Each number is 50 + 15 x the weight over its row's rms, rounded and kept within 0 to 99. Layers, rows and columns count from 0. The size before them is the row's rms in percent of the matrix's.

# layer 2 attention query, 160x160, rms 0.138, rows 78-87, columns 0-159
088:49 79 31 26 43 71 30 49 36 47 63 51 25 31 39 57 41 48 57 40 77 77 37 55 62 23 54 51 42 29 50 61 59 61 25 47 67 39 56 37 54 54 52 67 51 46 58 21 26 52 46 45 17 70 23 41 77 51 40 47 76 15 14 62 50 86 49 46 56 63 52 62 38 55 37 39 54 40 48 64 30 68 64 37 60 52 73 41 41 36 72 67 58 61 41 49 36 26 65 38 48 72 57 67 50 41 43 38 66 67 43 69 72 37 54 52 41 34 22 53 44 35 45 51 46 43 81 37 53 42 51 44 38 50 44 72 21 50 33 46 57 37 89 69 78 68 57 59 56 47 53 57 23 58 49 60 57 44 39 53
083:66 21 44 63 50 50 53 79 47 46 42 72 55 52 41 49 70 25 63 85 31 69 50 64 39 47 64 35 32 49 60 69 10 46 31 42 52 27 35 43 37 74 41 40 27 41 52 52 33 38 37 42 44 53 70 57 47 55 68 33 17 53 64 28 44 46 44 23 59 65 44 38 56 79 44 48 64 41 49 40 62 05 36 64 52 50 44 60 65 50 52 41 48 13 51 47 29 56 35 52 82 53 65 71 42 31 66 49 39 65 36 41 64 39 51 61 63 45 29 41 59 67 72 45 54 80 62 70 56 48 61 43 54 55 52 57 61 17 58 40 34 44 27 31 70 46 49 28 42 34 34 37 54 35 62 31 47 55 30 26
085:66 61 42 41 59 56 44 56 38 11 42 55 73 65 19 66 59 36 54 65 49 28 49 64 50 27 54 49 42 37 56 75 59 47 47 54 19 69 29 71 65 59 54 36 49 46 40 39 56 74 55 29 67 62 28 64 50 32 43 63 50 56 27 27 64 59 55 59 57 38 38 64 42 35 44 31 31 41 53 61 71 50 59 37 59 47 38 28 51 42 61 41 64 77 52 78 58 84 74 65 74 34 51 42 47 45 22 78 72 39 70 38 55 43 51 62 53 61 69 61 72 18 64 56 39 27 52 61 48 42 50 56 38 42 51 42 34 40 57 34 49 57 32 49 51 88 25 62 48 48 57 62 44 30 47 68 57 81 18 79
091:28 47 24 47 34 38 61 36 36 65 72 61 26 20 54 35 61 46 70 25 68 65 72 50 62 68 51 39 69 35 38 32 64 42 33 47 52 56 70 40 86 35 49 32 49 35 54 66 32 36 39 77 51 48 73 37 56 64 43 62 36 36 48 38 37 23 65 35 50 66 67 67 60 38 65 44 42 34 27 63 32 28 45 65 66 34 50 41 57 51 54 59 84 62 56 45 33 64 54 38 45 30 59 53 63 35 58 59 12 72 28 57 40 67 66 51 22 23 32 33 63 38 41 30 34 42 54 50 57 63 43 72 41 35 33 42 44 75 53 47 63 31 60 44 92 59 53 46 47 49 45 47 44 69 55 32 71 51 62 36
092:63 52 75 33 44 40 45 45 60 64 65 59 74 31 31 69 42 35 42 39 50 51 40 42 29 80 54 67 68 61 32 93 42 88 65 52 44 64 41 42 50 71 50 51 56 42 51 32 43 59 44 26 79 59 43 51 51 47 73 43 57 50 46 63 53 75 49 50 34 24 69 50 51 31 39 29 40 48 03 37 50 51 47 51 71 57 57 59 37 64 24 57 58 42 57 47 48 42 87 55 20 50 61 46 55 28 64 44 61 59 51 47 35 43 42 57 72 59 66 44 53 70 44 54 83 62 42 57 51 31 49 44 51 74 50 44 39 33 22 63 41 53 13 61 32 54 48 74 41 73 47 36 57 32 47 41 08 66 62 51
070:28 70 35 53 41 73 54 47 58 72 52 82 62 50 60 16 62 43 46 50 55 43 39 54 52 40 42 61 50 39 34 64 51 40 52 58 61 61 46 61 67 60 36 62 25 46 57 66 47 45 46 54 48 65 71 54 55 54 59 49 66 31 60 44 51 34 46 65 37 63 16 47 57 48 32 60 56 63 51 63 36 40 59 49 69 58 67 37 58 33 65 52 68 67 41 42 52 14 46 40 25 67 53 51 73 48 84 46 99 31 59 67 45 35 26 37 68 31 28 56 56 48 49 28 23 39 39 24 32 20 65 31 70 34 71 60 35 57 63 63 62 41 34 42 22 72 71 20 58 33 52 59 54 56 65 54 53 38 44 49
066:30 45 53 61 42 30 53 46 45 64 61 38 53 36 56 70 70 39 56 64 36 41 82 16 63 65 35 69 44 69 51 37 38 65 34 69 73 41 31 51 75 29 54 67 52 47 56 38 46 55 59 58 50 38 72 15 57 46 43 43 43 69 46 68 44 31 70 33 37 21 37 53 55 53 42 57 39 56 58 44 49 38 72 64 46 51 44 52 69 67 40 64 58 42 64 54 45 57 33 58 36 26 41 58 19 47 76 14 47 49 08 34 54 99 50 78 46 67 47 54 55 56 54 59 35 51 51 62 59 66 38 44 68 45 52 51 62 67 73 48 52 54 29 48 83 58 23 23 55 61 34 48 72 52 42 63 74 44 32 49
085:63 47 43 39 53 54 30 40 55 58 35 62 45 48 52 29 46 55 49 45 49 55 81 33 59 53 57 45 73 69 31 55 58 60 52 39 36 42 85 45 50 48 35 43 43 45 10 53 50 53 65 57 87 51 58 62 31 46 38 66 35 55 19 68 65 69 23 52 56 66 65 44 55 63 46 69 56 21 58 37 67 56 53 49 49 18 48 43 38 40 36 50 37 41 51 15 68 58 63 41 24 09 83 39 22 60 35 62 35 29 72 42 32 54 30 52 37 25 58 35 71 47 65 54 45 56 45 71 44 67 63 59 39 59 59 23 50 57 29 35 67 78 40 50 52 37 47 45 88 43 31 61 27 48 47 61 36 39 36 41
088:48 31 85 72 24 43 58 32 60 66 45 64 26 24 37 29 42 66 58 57 49 67 48 58 43 65 37 77 18 68 54 42 18 45 44 50 72 56 53 45 57 41 70 40 42 62 62 53 63 73 53 81 37 51 60 58 43 53 53 36 28 51 50 47 44 49 63 39 58 35 72 46 58 37 78 53 58 76 56 82 27 44 57 55 67 64 60 26 67 76 21 60 18 62 59 43 19 68 53 34 54 75 41 41 68 70 39 42 43 36 68 51 48 65 59 59 57 49 44 51 63 67 65 49 47 69 51 33 34 32 48 56 97 50 57 39 71 43 33 46 60 48 67 78 49 59 66 28 44 38 36 41 64 57 43 58 63 40 40 45
074:68 49 44 35 56 63 54 40 42 35 31 96 60 60 55 49 49 61 18 57 35 52 62 64 62 56 70 30 57 69 42 51 38 44 82 36 49 57 51 65 67 63 68 61 46 67 37 68 37 49 61 42 65 61 39 48 34 55 43 58 42 39 79 62 43 33 24 49 36 53 48 47 41 38 58 60 39 36 69 43 46 50 61 28 37 35 46 76 35 41 70 46 23 60 08 50 62 63 54 35 47 63 46 27 55 62 40 80 71 45 76 54 57 46 36 38 49 44 69 54 22 31 41 74 68 41 59 26 58 31 49 50 47 58 80 44 50 20 32 46 60 40 40 32 32 39 69 64 67 47 59 27 57 82 38 20 41 39 77 54
# layer 2 attention key, 160x160, rms 0.133, rows 78-87, columns 0-159
094:67 27 45 60 80 25 54 70 60 62 71 35 50 60 65 73 54 59 51 50 69 25 70 54 63 77 50 45 68 53 60 49 55 65 56 62 64 72 37 50 63 41 55 40 43 57 06 62 55 35 68 59 70 49 31 55 33 47 49 54 54 60 60 57 44 40 56 92 64 40 56 67 48 82 35 68 64 61 31 62 33 49 24 65 50 68 26 42 38 49 62 41 37 35 64 40 42 71 44 62 31 59 60 52 46 34 43 54 64 21 55 63 48 76 52 51 45 32 58 58 44 63 57 79 67 57 29 25 39 36 33 44 58 36 70 60 56 32 56 62 65 53 20 34 43 45 74 43 27 58 31 59 52 25 14 43 55 53 17 55
092:37 84 08 40 19 82 44 33 41 58 56 54 44 69 37 68 42 24 54 35 68 65 65 36 44 65 38 35 52 55 47 28 40 33 52 40 43 32 51 44 70 42 35 63 44 61 77 59 67 60 46 39 67 67 74 60 46 34 58 30 48 65 68 41 24 54 36 64 59 52 38 56 52 37 52 53 31 67 46 70 47 20 63 52 49 32 58 55 65 33 25 53 61 42 78 65 54 52 56 58 17 61 51 19 41 60 34 60 61 52 69 32 48 25 74 46 30 59 53 47 54 66 51 27 23 56 58 64 44 37 58 66 66 63 41 45 57 67 76 34 35 62 51 36 71 47 27 69 56 50 35 28 69 64 74 49 51 67 60 61
094:19 62 66 59 17 79 75 59 81 63 32 57 17 52 53 31 57 67 33 40 42 57 30 44 27 54 56 39 39 69 58 42 23 71 63 49 46 54 63 70 28 54 66 76 24 18 58 49 44 59 45 35 54 38 56 48 40 53 85 29 51 58 21 45 29 53 54 46 40 61 43 23 65 54 64 60 48 59 60 36 54 45 65 46 61 57 51 60 73 48 31 45 34 60 42 57 34 47 44 41 38 30 53 58 24 78 26 32 57 68 38 41 45 54 71 57 25 60 59 41 84 75 51 52 55 47 64 38 44 70 55 61 45 45 56 30 53 43 62 54 40 43 24 61 46 33 36 70 46 28 64 20 54 65 59 56 38 40 46 78
097:73 35 41 51 89 38 07 52 46 62 42 51 66 74 62 79 29 34 63 69 74 63 53 43 82 47 32 59 56 45 42 55 59 43 30 38 71 34 36 23 63 50 63 21 55 94 47 51 40 30 55 72 31 54 44 52 53 39 52 73 41 66 55 70 50 41 60 79 65 51 53 83 35 59 30 35 61 65 33 62 45 50 49 42 42 54 57 58 39 61 57 45 61 49 55 40 45 35 63 51 59 78 44 46 58 55 59 46 49 53 30 37 48 52 27 32 60 31 48 38 19 45 42 36 47 56 47 38 53 28 24 31 51 54 60 83 51 64 32 50 65 48 55 55 36 49 46 30 46 82 49 75 31 36 48 54 79 34 48 31
102:22 46 70 55 23 67 75 26 56 41 54 36 55 17 57 34 69 63 42 65 40 45 38 71 28 62 70 53 66 37 53 60 39 89 63 59 57 61 41 82 33 53 61 63 34 22 51 45 56 65 44 15 59 54 30 30 39 43 46 20 48 66 31 30 40 57 47 30 66 37 50 18 60 61 45 58 40 36 50 50 54 41 66 59 67 49 30 43 53 45 40 55 56 37 48 56 66 49 36 32 41 28 58 59 38 54 42 67 55 55 56 54 42 45 51 52 68 55 66 60 60 59 59 56 47 49 56 36 45 92 46 65 49 45 45 21 46 26 74 38 49 55 22 40 58 49 40 47 50 06 45 18 40 69 44 74 29 60 38 74
085:81 29 56 32 87 19 32 50 37 40 69 39 59 51 59 75 45 61 59 58 58 57 54 55 74 52 51 42 50 36 44 28 59 36 50 32 65 45 43 11 49 57 50 26 78 88 37 38 46 20 63 61 45 49 54 58 40 49 55 55 57 72 70 66 52 59 54 73 67 47 66 67 47 61 42 47 66 43 35 56 57 48 21 51 54 56 38 40 43 51 65 51 57 38 43 56 52 55 60 61 51 69 38 45 75 21 41 39 36 32 40 52 60 72 34 49 62 37 26 63 36 35 43 66 32 51 48 45 64 32 35 01 62 54 49 56 35 36 40 56 58 38 68 52 70 51 61 34 49 78 52 80 27 25 20 34 64 59 51 28
084:31 47 74 34 28 58 56 40 46 60 32 57 36 45 21 31 41 48 32 39 27 67 44 55 20 56 43 36 50 57 33 54 33 56 59 63 67 56 54 83 43 66 47 68 24 22 55 56 57 82 32 31 69 48 58 54 67 55 65 49 29 29 51 29 49 46 47 37 48 38 46 56 59 30 72 36 45 41 51 52 75 41 81 30 30 35 60 58 59 48 33 47 51 56 37 54 30 52 56 27 56 57 69 66 27 63 62 49 44 62 64 39 29 19 70 31 27 61 59 43 55 44 70 40 51 61 44 68 22 68 71 77 39 60 39 35 64 64 64 46 32 71 46 33 26 37 33 72 47 42 78 35 49 64 68 67 26 41 62 65
086:46 34 69 43 59 22 25 46 52 51 56 33 76 82 54 79 43 46 56 35 45 44 52 53 63 50 30 52 60 20 33 76 55 46 64 34 78 56 55 33 64 64 62 46 61 84 52 68 15 46 47 37 28 81 37 42 52 44 63 82 41 72 58 38 76 42 38 37 34 71 44 49 49 57 73 22 58 51 41 46 59 65 50 46 66 45 40 60 70 65 62 60 60 53 73 48 32 40 46 64 62 54 44 53 64 48 66 32 37 61 26 55 43 56 44 30 48 33 59 51 24 48 51 30 58 61 43 37 42 36 14 45 61 28 53 59 15 67 38 58 57 72 79 58 65 46 55 53 40 74 50 65 54 43 26 51 85 46 58 43
096:23 53 67 29 22 50 54 37 33 62 81 39 50 52 34 29 48 39 34 26 32 36 33 74 44 38 47 47 32 74 53 37 64 52 57 64 47 74 65 67 58 63 55 43 48 42 21 41 75 37 48 54 42 24 47 27 92 45 63 26 44 25 60 40 45 44 45 71 30 30 33 42 62 33 34 40 33 68 72 40 55 65 53 65 34 53 32 44 55 35 30 39 75 58 40 66 72 46 54 41 55 37 40 50 58 55 66 67 57 34 68 63 44 15 26 57 67 83 53 56 70 53 43 40 56 57 70 53 38 51 53 45 09 45 39 41 55 68 54 44 42 28 37 31 52 34 52 59 31 42 52 34 54 57 47 51 37 67 81 60
079:60 81 27 67 48 49 45 51 46 71 91 27 74 47 83 45 60 49 73 50 77 39 29 48 48 41 53 68 45 54 68 31 77 38 46 55 07 51 62 33 18 33 48 44 45 61 50 41 57 18 67 52 64 47 55 56 46 41 35 74 43 53 45 42 44 44 51 61 40 56 61 25 39 70 48 74 72 41 55 32 38 59 37 64 70 67 55 26 34 42 66 58 57 35 61 43 47 43 52 65 61 39 58 50 51 23 40 45 43 43 43 75 66 74 50 99 76 35 59 49 69 45 40 62 57 38 45 69 68 56 62 48 53 36 27 43 35 36 41 68 62 45 70 62 69 72 66 30 44 61 50 44 51 60 48 77 49 48 56 43